{
  "hidden_size": 64,
  "head_dim": 32,
  "norm_place": "pre",
  "learning_rate": 0.0166,
  "doc_mask": true
}
Each number is 50 + 12 x the weight over its row's rms, rounded and kept within 0 to 99. Layers, rows and columns count from 0. The size before them is the row's rms in percent of the matrix's.

# up: layer 6 MLP up, 256x64, rms 0.383, rows 92-138, columns 0-31
# down: layer 6 MLP down (transposed), 256x64, rms 0.144, rows 92-137, columns 0-31
up92 107:32 29 60 33 40 45 51 38 69 35 53 44 43 44 53 72 38 58 56 57 50 59 36 59 55 65 50 51 48 45 34 42
down92 110:50 64 40 49 62 46 26 35 37 60 43 79 61 39 48 54 40 62 63 53 75 52 73 52 46 28 50 52 56 57 74 47
up93 095:80 51 47 43 36 43 43 43 39 43 52 45 68 50 48 35 26 34 58 61 57 46 41 67 27 54 56 53 42 61 66 71
down93 094:53 47 65 39 36 44 49 66 42 44 56 51 49 33 33 27 56 50 34 57 43 62 33 53 37 61 61 45 42 55 70 60
up94 109:64 55 38 52 36 43 34 54 32 56 46 54 41 47 43 62 53 56 44 67 51 76 53 45 25 52 32 50 43 61 24 71
down94 107:77 34 45 51 62 57 61 63 61 52 51 47 39 48 47 79 45 62 24 22 31 66 46 41 51 60 40 55 65 61 68 54
up95 099:52 73 56 38 32 41 47 41 64 56 41 56 41 59 45 55 61 70 40 52 40 65 41 51 64 45 50 43 66 37 58 39
down95 105:61 59 38 67 38 42 41 61 44 64 35 40 54 60 47 47 47 42 59 27 37 54 72 48 43 50 58 89 70 60 48 44
up96 096:61 72 40 36 54 71 40 53 56 54 45 44 32 61 57 54 71 38 56 53 26 49 33 53 33 59 39 56 43 71 59 42
down96 101:68 35 44 54 41 75 51 30 60 62 67 58 38 51 47 36 71 32 39 68 65 55 60 37 48 39 45 55 63 55 45 45
up97 096:61 53 47 40 39 62 43 54 40 49 50 27 26 43 63 41 41 37 60 45 42 42 27 57 45 65 59 53 67 52 44 66
down97 104:33 52 53 56 37 53 52 70 62 59 42 50 38 62 63 56 43 63 46 36 75 49 46 28 36 64 39 39 51 71 52 54
up98 098:49 68 42 58 53 45 50 48 56 30 45 57 50 63 52 43 68 64 44 58 49 36 37 48 61 60 61 25 55 52 42 48
down98 102:49 53 49 55 41 51 33 50 46 65 51 38 62 78 51 65 54 37 46 50 56 54 53 59 40 38 40 43 20 63 51 57
up99 099:59 22 70 34 31 56 39 55 49 60 52 51 44 59 74 58 62 56 53 56 42 46 67 64 44 59 57 42 66 60 49 47
down99 088:66 51 65 53 51 42 50 39 33 59 65 82 58 55 68 49 30 52 58 64 63 46 44 46 44 40 58 57 30 56 34 57
up100 125:46 32 73 47 32 55 43 29 67 51 36 28 39 38 78 38 69 61 60 60 53 67 50 43 63 44 60 43 60 62 47 51
down100 131:48 43 57 61 56 42 50 36 35 55 48 47 42 49 72 39 61 60 76 60 61 64 50 53 64 54 53 48 66 48 40 67
up101 086:35 55 38 46 43 57 72 34 42 31 53 55 40 35 49 52 57 50 45 62 59 57 54 64 50 36 33 44 53 50 46 59
down101 081:41 42 46 51 32 53 63 63 52 53 72 64 36 47 37 37 43 47 58 34 60 66 48 42 46 56 57 56 84 42 54 76
up102 104:46 39 45 43 53 73 45 33 72 33 60 66 73 45 69 50 53 40 51 37 35 48 57 50 39 40 49 64 59 31 68 52
down102 101:78 46 41 42 49 61 65 36 60 60 56 50 79 37 43 58 45 53 43 31 40 69 52 49 51 48 35 55 63 46 54 58
up103 080:61 33 72 73 35 33 53 74 51 50 50 54 48 53 48 51 45 48 60 48 51 36 41 79 59 57 51 44 60 30 39 42
down103 095:50 74 43 63 68 73 52 21 56 10 49 38 54 63 51 40 47 48 42 47 66 68 58 35 52 37 45 62 51 66 48 60
up104 110:54 66 51 53 58 49 60 41 62 50 68 61 31 44 62 57 32 59 47 52 30 44 47 62 36 62 33 55 43 46 59 35
down104 099:60 29 44 59 66 44 39 44 79 43 54 60 58 39 46 53 44 59 37 55 54 55 49 45 44 62 42 20 58 54 49 65
up105 101:74 42 46 41 52 44 55 38 58 34 46 45 53 58 44 46 52 59 37 67 30 55 67 42 40 51 52 69 70 39 39 58
down105 097:64 37 62 37 54 31 39 36 47 47 59 49 62 40 33 55 42 47 22 65 45 55 47 55 67 53 63 70 74 43 45 48
up106 097:60 56 34 47 50 72 68 30 70 36 26 43 71 59 59 60 44 54 56 41 47 54 56 55 54 14 45 59 42 50 69 46
down106 096:33 69 40 47 59 54 39 51 62 41 40 29 61 43 25 49 55 27 61 51 49 47 29 46 20 54 40 51 61 53 51 34
up107 124:48 57 47 40 35 50 45 42 68 35 67 47 23 35 73 59 62 24 72 64 47 54 48 30 46 56 35 56 32 46 42 44
down107 124:45 49 47 35 51 44 41 54 56 49 50 70 36 35 64 79 40 55 54 50 58 36 53 48 78 31 53 31 47 38 40 43
up108 093:62 49 49 57 35 66 73 54 44 51 66 24 41 41 41 57 25 55 72 53 23 41 40 50 52 54 41 59 56 50 38 38
down108 101:62 50 45 65 43 44 53 65 63 78 45 28 53 32 44 43 38 56 48 59 48 53 61 58 49 40 39 43 63 59 37 43
up109 088:45 33 36 32 24 45 47 65 52 50 52 57 55 48 58 30 61 54 53 45 59 45 27 53 41 57 25 51 71 55 30 49
down109 109:35 39 60 70 56 50 58 65 36 64 42 46 51 68 58 20 53 43 66 57 58 65 52 41 39 62 28 40 37 51 50 50
up110 091:61 32 32 37 40 46 41 52 40 40 66 58 34 45 64 61 43 44 63 46 53 55 57 49 37 65 42 55 56 49 56 62
down110 095:57 61 51 44 71 35 45 41 61 30 47 35 27 55 55 50 78 51 34 33 38 61 67 45 67 44 51 56 50 61 45 79
up111 083:58 45 43 48 45 60 38 33 40 48 56 56 64 54 56 54 56 56 55 65 42 37 44 47 41 31 40 50 42 42 81 56
down111 083:47 58 52 46 52 51 40 57 41 58 72 51 28 13 64 43 38 47 67 68 70 59 65 30 32 66 46 49 32 51 48 48
up112 087:64 42 31 42 43 34 67 55 51 36 50 28 39 61 38 36 47 63 51 58 45 71 54 62 40 48 63 48 70 61 39 57
down112 087:33 40 48 34 56 55 48 54 51 27 32 57 64 59 54 56 35 57 35 51 51 53 76 61 42 44 60 58 44 65 34 13
up113 087:37 63 26 58 58 51 48 52 59 39 48 64 39 80 67 30 51 60 69 47 73 34 50 34 48 58 48 61 36 56 48 34
down113 086:58 30 40 43 48 26 54 48 69 76 56 49 40 28 33 62 49 42 41 47 33 58 46 52 58 65 54 52 55 55 59 47
up114 131:28 67 43 48 71 41 42 50 35 48 56 44 54 76 25 62 31 64 55 33 38 42 81 51 51 66 29 36 53 34 31 41
down114 104:50 34 60 43 26 53 60 37 60 43 42 53 52 27 70 29 76 40 49 81 70 53 26 60 52 40 68 55 47 56 62 59
up115 091:34 37 64 71 34 28 43 52 67 49 41 49 58 42 51 43 30 40 63 60 41 36 41 43 78 78 52 51 62 70 47 47
down115 085:50 42 60 45 55 38 51 44 55 41 46 33 58 52 49 43 29 40 36 62 31 39 54 43 39 65 25 69 48 41 58 35
up116 109:44 31 45 60 43 64 55 41 72 60 38 44 81 53 53 71 70 43 41 37 27 44 47 52 29 44 53 56 67 56 46 55
down116 121:40 52 53 45 55 41 56 76 58 55 54 42 75 75 43 49 64 67 42 33 40 38 44 34 57 56 34 50 51 64 66 65
up117 092:48 40 62 40 52 69 32 38 54 33 29 60 70 31 39 49 51 46 58 63 49 47 34 62 50 71 56 28 45 49 50 68
down117 090:61 53 40 46 60 37 63 67 53 53 40 49 66 45 65 30 68 36 50 38 30 48 58 53 56 81 54 32 47 40 54 48
up118 085:58 54 25 51 36 23 67 63 46 62 43 38 59 37 61 45 50 41 42 57 41 68 73 45 51 56 31 37 51 39 56 56
down118 100:39 69 48 53 61 27 48 75 50 44 54 39 51 57 34 49 62 55 29 52 38 35 34 36 53 55 44 31 56 46 38 71
up119 085:55 51 22 73 57 43 71 29 55 30 31 60 41 56 52 36 31 53 35 65 30 50 42 39 50 63 37 53 58 47 67 52
down119 099:24 55 62 59 67 18 43 69 42 43 48 59 50 49 52 38 83 58 44 42 61 48 65 63 44 33 51 55 52 47 31 40
up120 103:92 49 58 55 53 42 32 41 41 48 60 57 24 62 56 48 60 46 46 65 50 51 45 50 22 65 61 40 53 66 43 37
down120 100:37 71 49 52 47 52 60 48 55 42 34 40 81 55 54 48 75 37 53 41 64 45 60 67 62 58 65 44 53 51 32 36
up121 092:68 44 36 48 41 66 46 38 40 43 41 43 62 43 72 53 50 46 45 62 56 50 38 54 30 24 32 38 71 64 43 54
down121 109:52 26 76 47 67 61 59 56 45 43 66 65 61 63 49 38 50 53 57 48 59 35 45 70 66 45 72 55 39 67 39 52
up122 098:68 47 38 32 61 33 50 40 61 51 51 43 54 40 40 26 38 45 44 63 37 66 43 41 52 53 47 76 63 61 66 71
down122 105:39 34 58 45 58 39 54 41 62 44 43 48 41 55 54 63 49 59 48 57 50 46 40 28 80 53 37 58 59 66 42 73
up123 078:43 57 53 57 44 15 41 67 54 60 48 42 31 62 25 58 46 59 47 46 39 49 66 60 62 75 43 51 37 46 49 35
down123 083:59 55 42 51 56 90 61 30 39 43 52 47 72 47 65 60 55 58 57 37 73 63 42 37 47 48 47 47 50 67 40 58
up124 103:62 32 42 44 53 55 62 44 65 50 32 63 43 51 60 58 46 37 67 81 47 48 50 63 45 31 56 71 45 53 28 32
down124 115:57 47 27 47 63 41 61 43 50 66 45 63 16 46 50 61 57 42 67 57 48 43 51 43 53 49 54 41 70 56 23 45
up125 117:65 46 34 36 33 33 26 37 63 49 21 44 38 39 68 41 32 60 29 42 41 68 63 43 43 65 75 49 51 55 36 54
down125 137:70 53 47 49 36 34 38 49 50 69 50 68 25 51 42 46 55 44 33 65 66 57 61 39 52 46 50 52 36 59 39 48
up126 107:29 35 48 75 50 32 38 47 59 43 64 54 57 48 52 47 32 67 53 49 35 44 36 29 51 40 79 48 44 37 50 48
down126 122:62 57 41 61 52 52 37 56 44 53 35 68 50 58 67 34 69 36 43 44 76 59 48 56 41 62 67 40 67 60 45 33
up127 101:46 15 62 44 36 52 41 31 51 38 63 66 49 55 53 68 38 66 66 45 69 42 33 52 54 50 36 50 32 49 36 39
down127 094:64 73 39 62 58 56 55 61 49 70 44 40 53 56 39 39 48 28 37 52 18 60 66 45 40 58 44 43 75 46 39 66
up128 092:47 24 40 69 33 64 52 31 48 37 22 75 62 68 49 50 39 34 69 69 30 66 61 60 54 46 43 64 38 45 43 60
down128 092:42 42 52 50 49 37 48 61 45 67 45 56 45 48 49 78 49 48 55 43 54 54 46 34 44 46 56 41 48 59 41 45
up129 109:36 51 18 57 62 46 58 55 52 53 35 43 46 36 49 29 57 47 29 57 52 54 42 55 53 45 56 73 48 53 61 68
down129 099:39 44 47 40 42 53 55 46 43 62 37 48 75 84 55 56 37 38 63 59 42 56 54 59 41 25 54 62 66 65 46 47
up130 088:33 65 59 58 50 63 50 57 35 29 36 42 52 58 55 40 48 57 48 69 43 49 45 46 40 48 50 48 60 32 39 39
down130 089:36 61 55 19 49 38 49 70 35 39 47 53 57 61 49 61 48 52 46 45 41 50 37 36 64 24 49 22 48 44 64 72
up131 107:28 32 48 49 32 44 43 47 59 45 42 44 59 57 64 41 46 66 34 66 31 55 26 37 73 50 40 56 52 54 71 71
down131 098:31 74 46 57 55 53 37 61 52 47 42 43 73 35 31 64 43 34 81 41 49 60 62 52 32 39 50 55 52 53 62 37
up132 084:72 58 64 53 44 54 43 31 32 37 47 52 64 45 39 24 67 44 60 56 42 51 41 54 60 60 47 49 51 52 57 51
down132 087:72 73 57 48 62 44 47 34 22 64 51 54 60 49 40 28 56 46 43 46 36 42 39 67 46 53 55 58 42 47 60 28
up133 100:45 61 64 47 61 43 35 48 46 63 45 63 34 50 51 56 76 49 64 37 50 49 51 56 38 49 40 38 29 26 47 44
down133 092:42 40 60 51 56 46 63 31 37 55 55 61 56 31 57 62 51 47 48 62 64 44 57 41 34 52 58 69 54 63 40 36
up134 104:46 54 27 67 49 74 42 54 41 57 40 47 39 47 51 49 69 56 48 66 57 61 49 47 43 39 47 51 45 61 42 73
down134 111:54 36 47 59 52 86 67 64 32 71 56 54 45 41 59 42 51 73 60 66 31 46 41 49 39 56 50 48 47 61 38 45
up135 084:47 58 47 57 54 44 22 42 42 44 30 62 51 75 25 59 39 54 25 59 53 52 54 51 50 54 34 63 44 50 54 41
down135 077:54 44 58 48 44 50 73 46 51 55 60 43 38 24 53 64 51 55 61 33 39 53 49 33 29 76 46 40 54 52 61 56
up136 099:47 52 49 57 51 45 37 55 60 40 47 14 59 52 68 37 50 50 58 32 48 29 54 57 33 37 61 53 52 47 45 32
down136 100:34 50 38 77 28 53 52 72 60 65 43 57 44 51 33 47 50 43 29 56 33 40 50 46 64 47 46 39 46 72 60 66
up137 087:36 45 38 39 41 59 38 60 54 28 51 57 48 55 63 43 73 73 35 52 65 42 47 38 48 35 58 23 47 38 41 76
down137 086:58 40 59 58 48 59 35 81 42 58 57 32 42 51 36 42 36 30 47 41 63 47 51 54 61 37 63 52 39 51 38 45
up138 088:56 47 45 47 45 43 43 44 54 41 61 45 53 46 58 49 38 86 54 38 67 51 46 54 28 45 52 44 42 51 74 35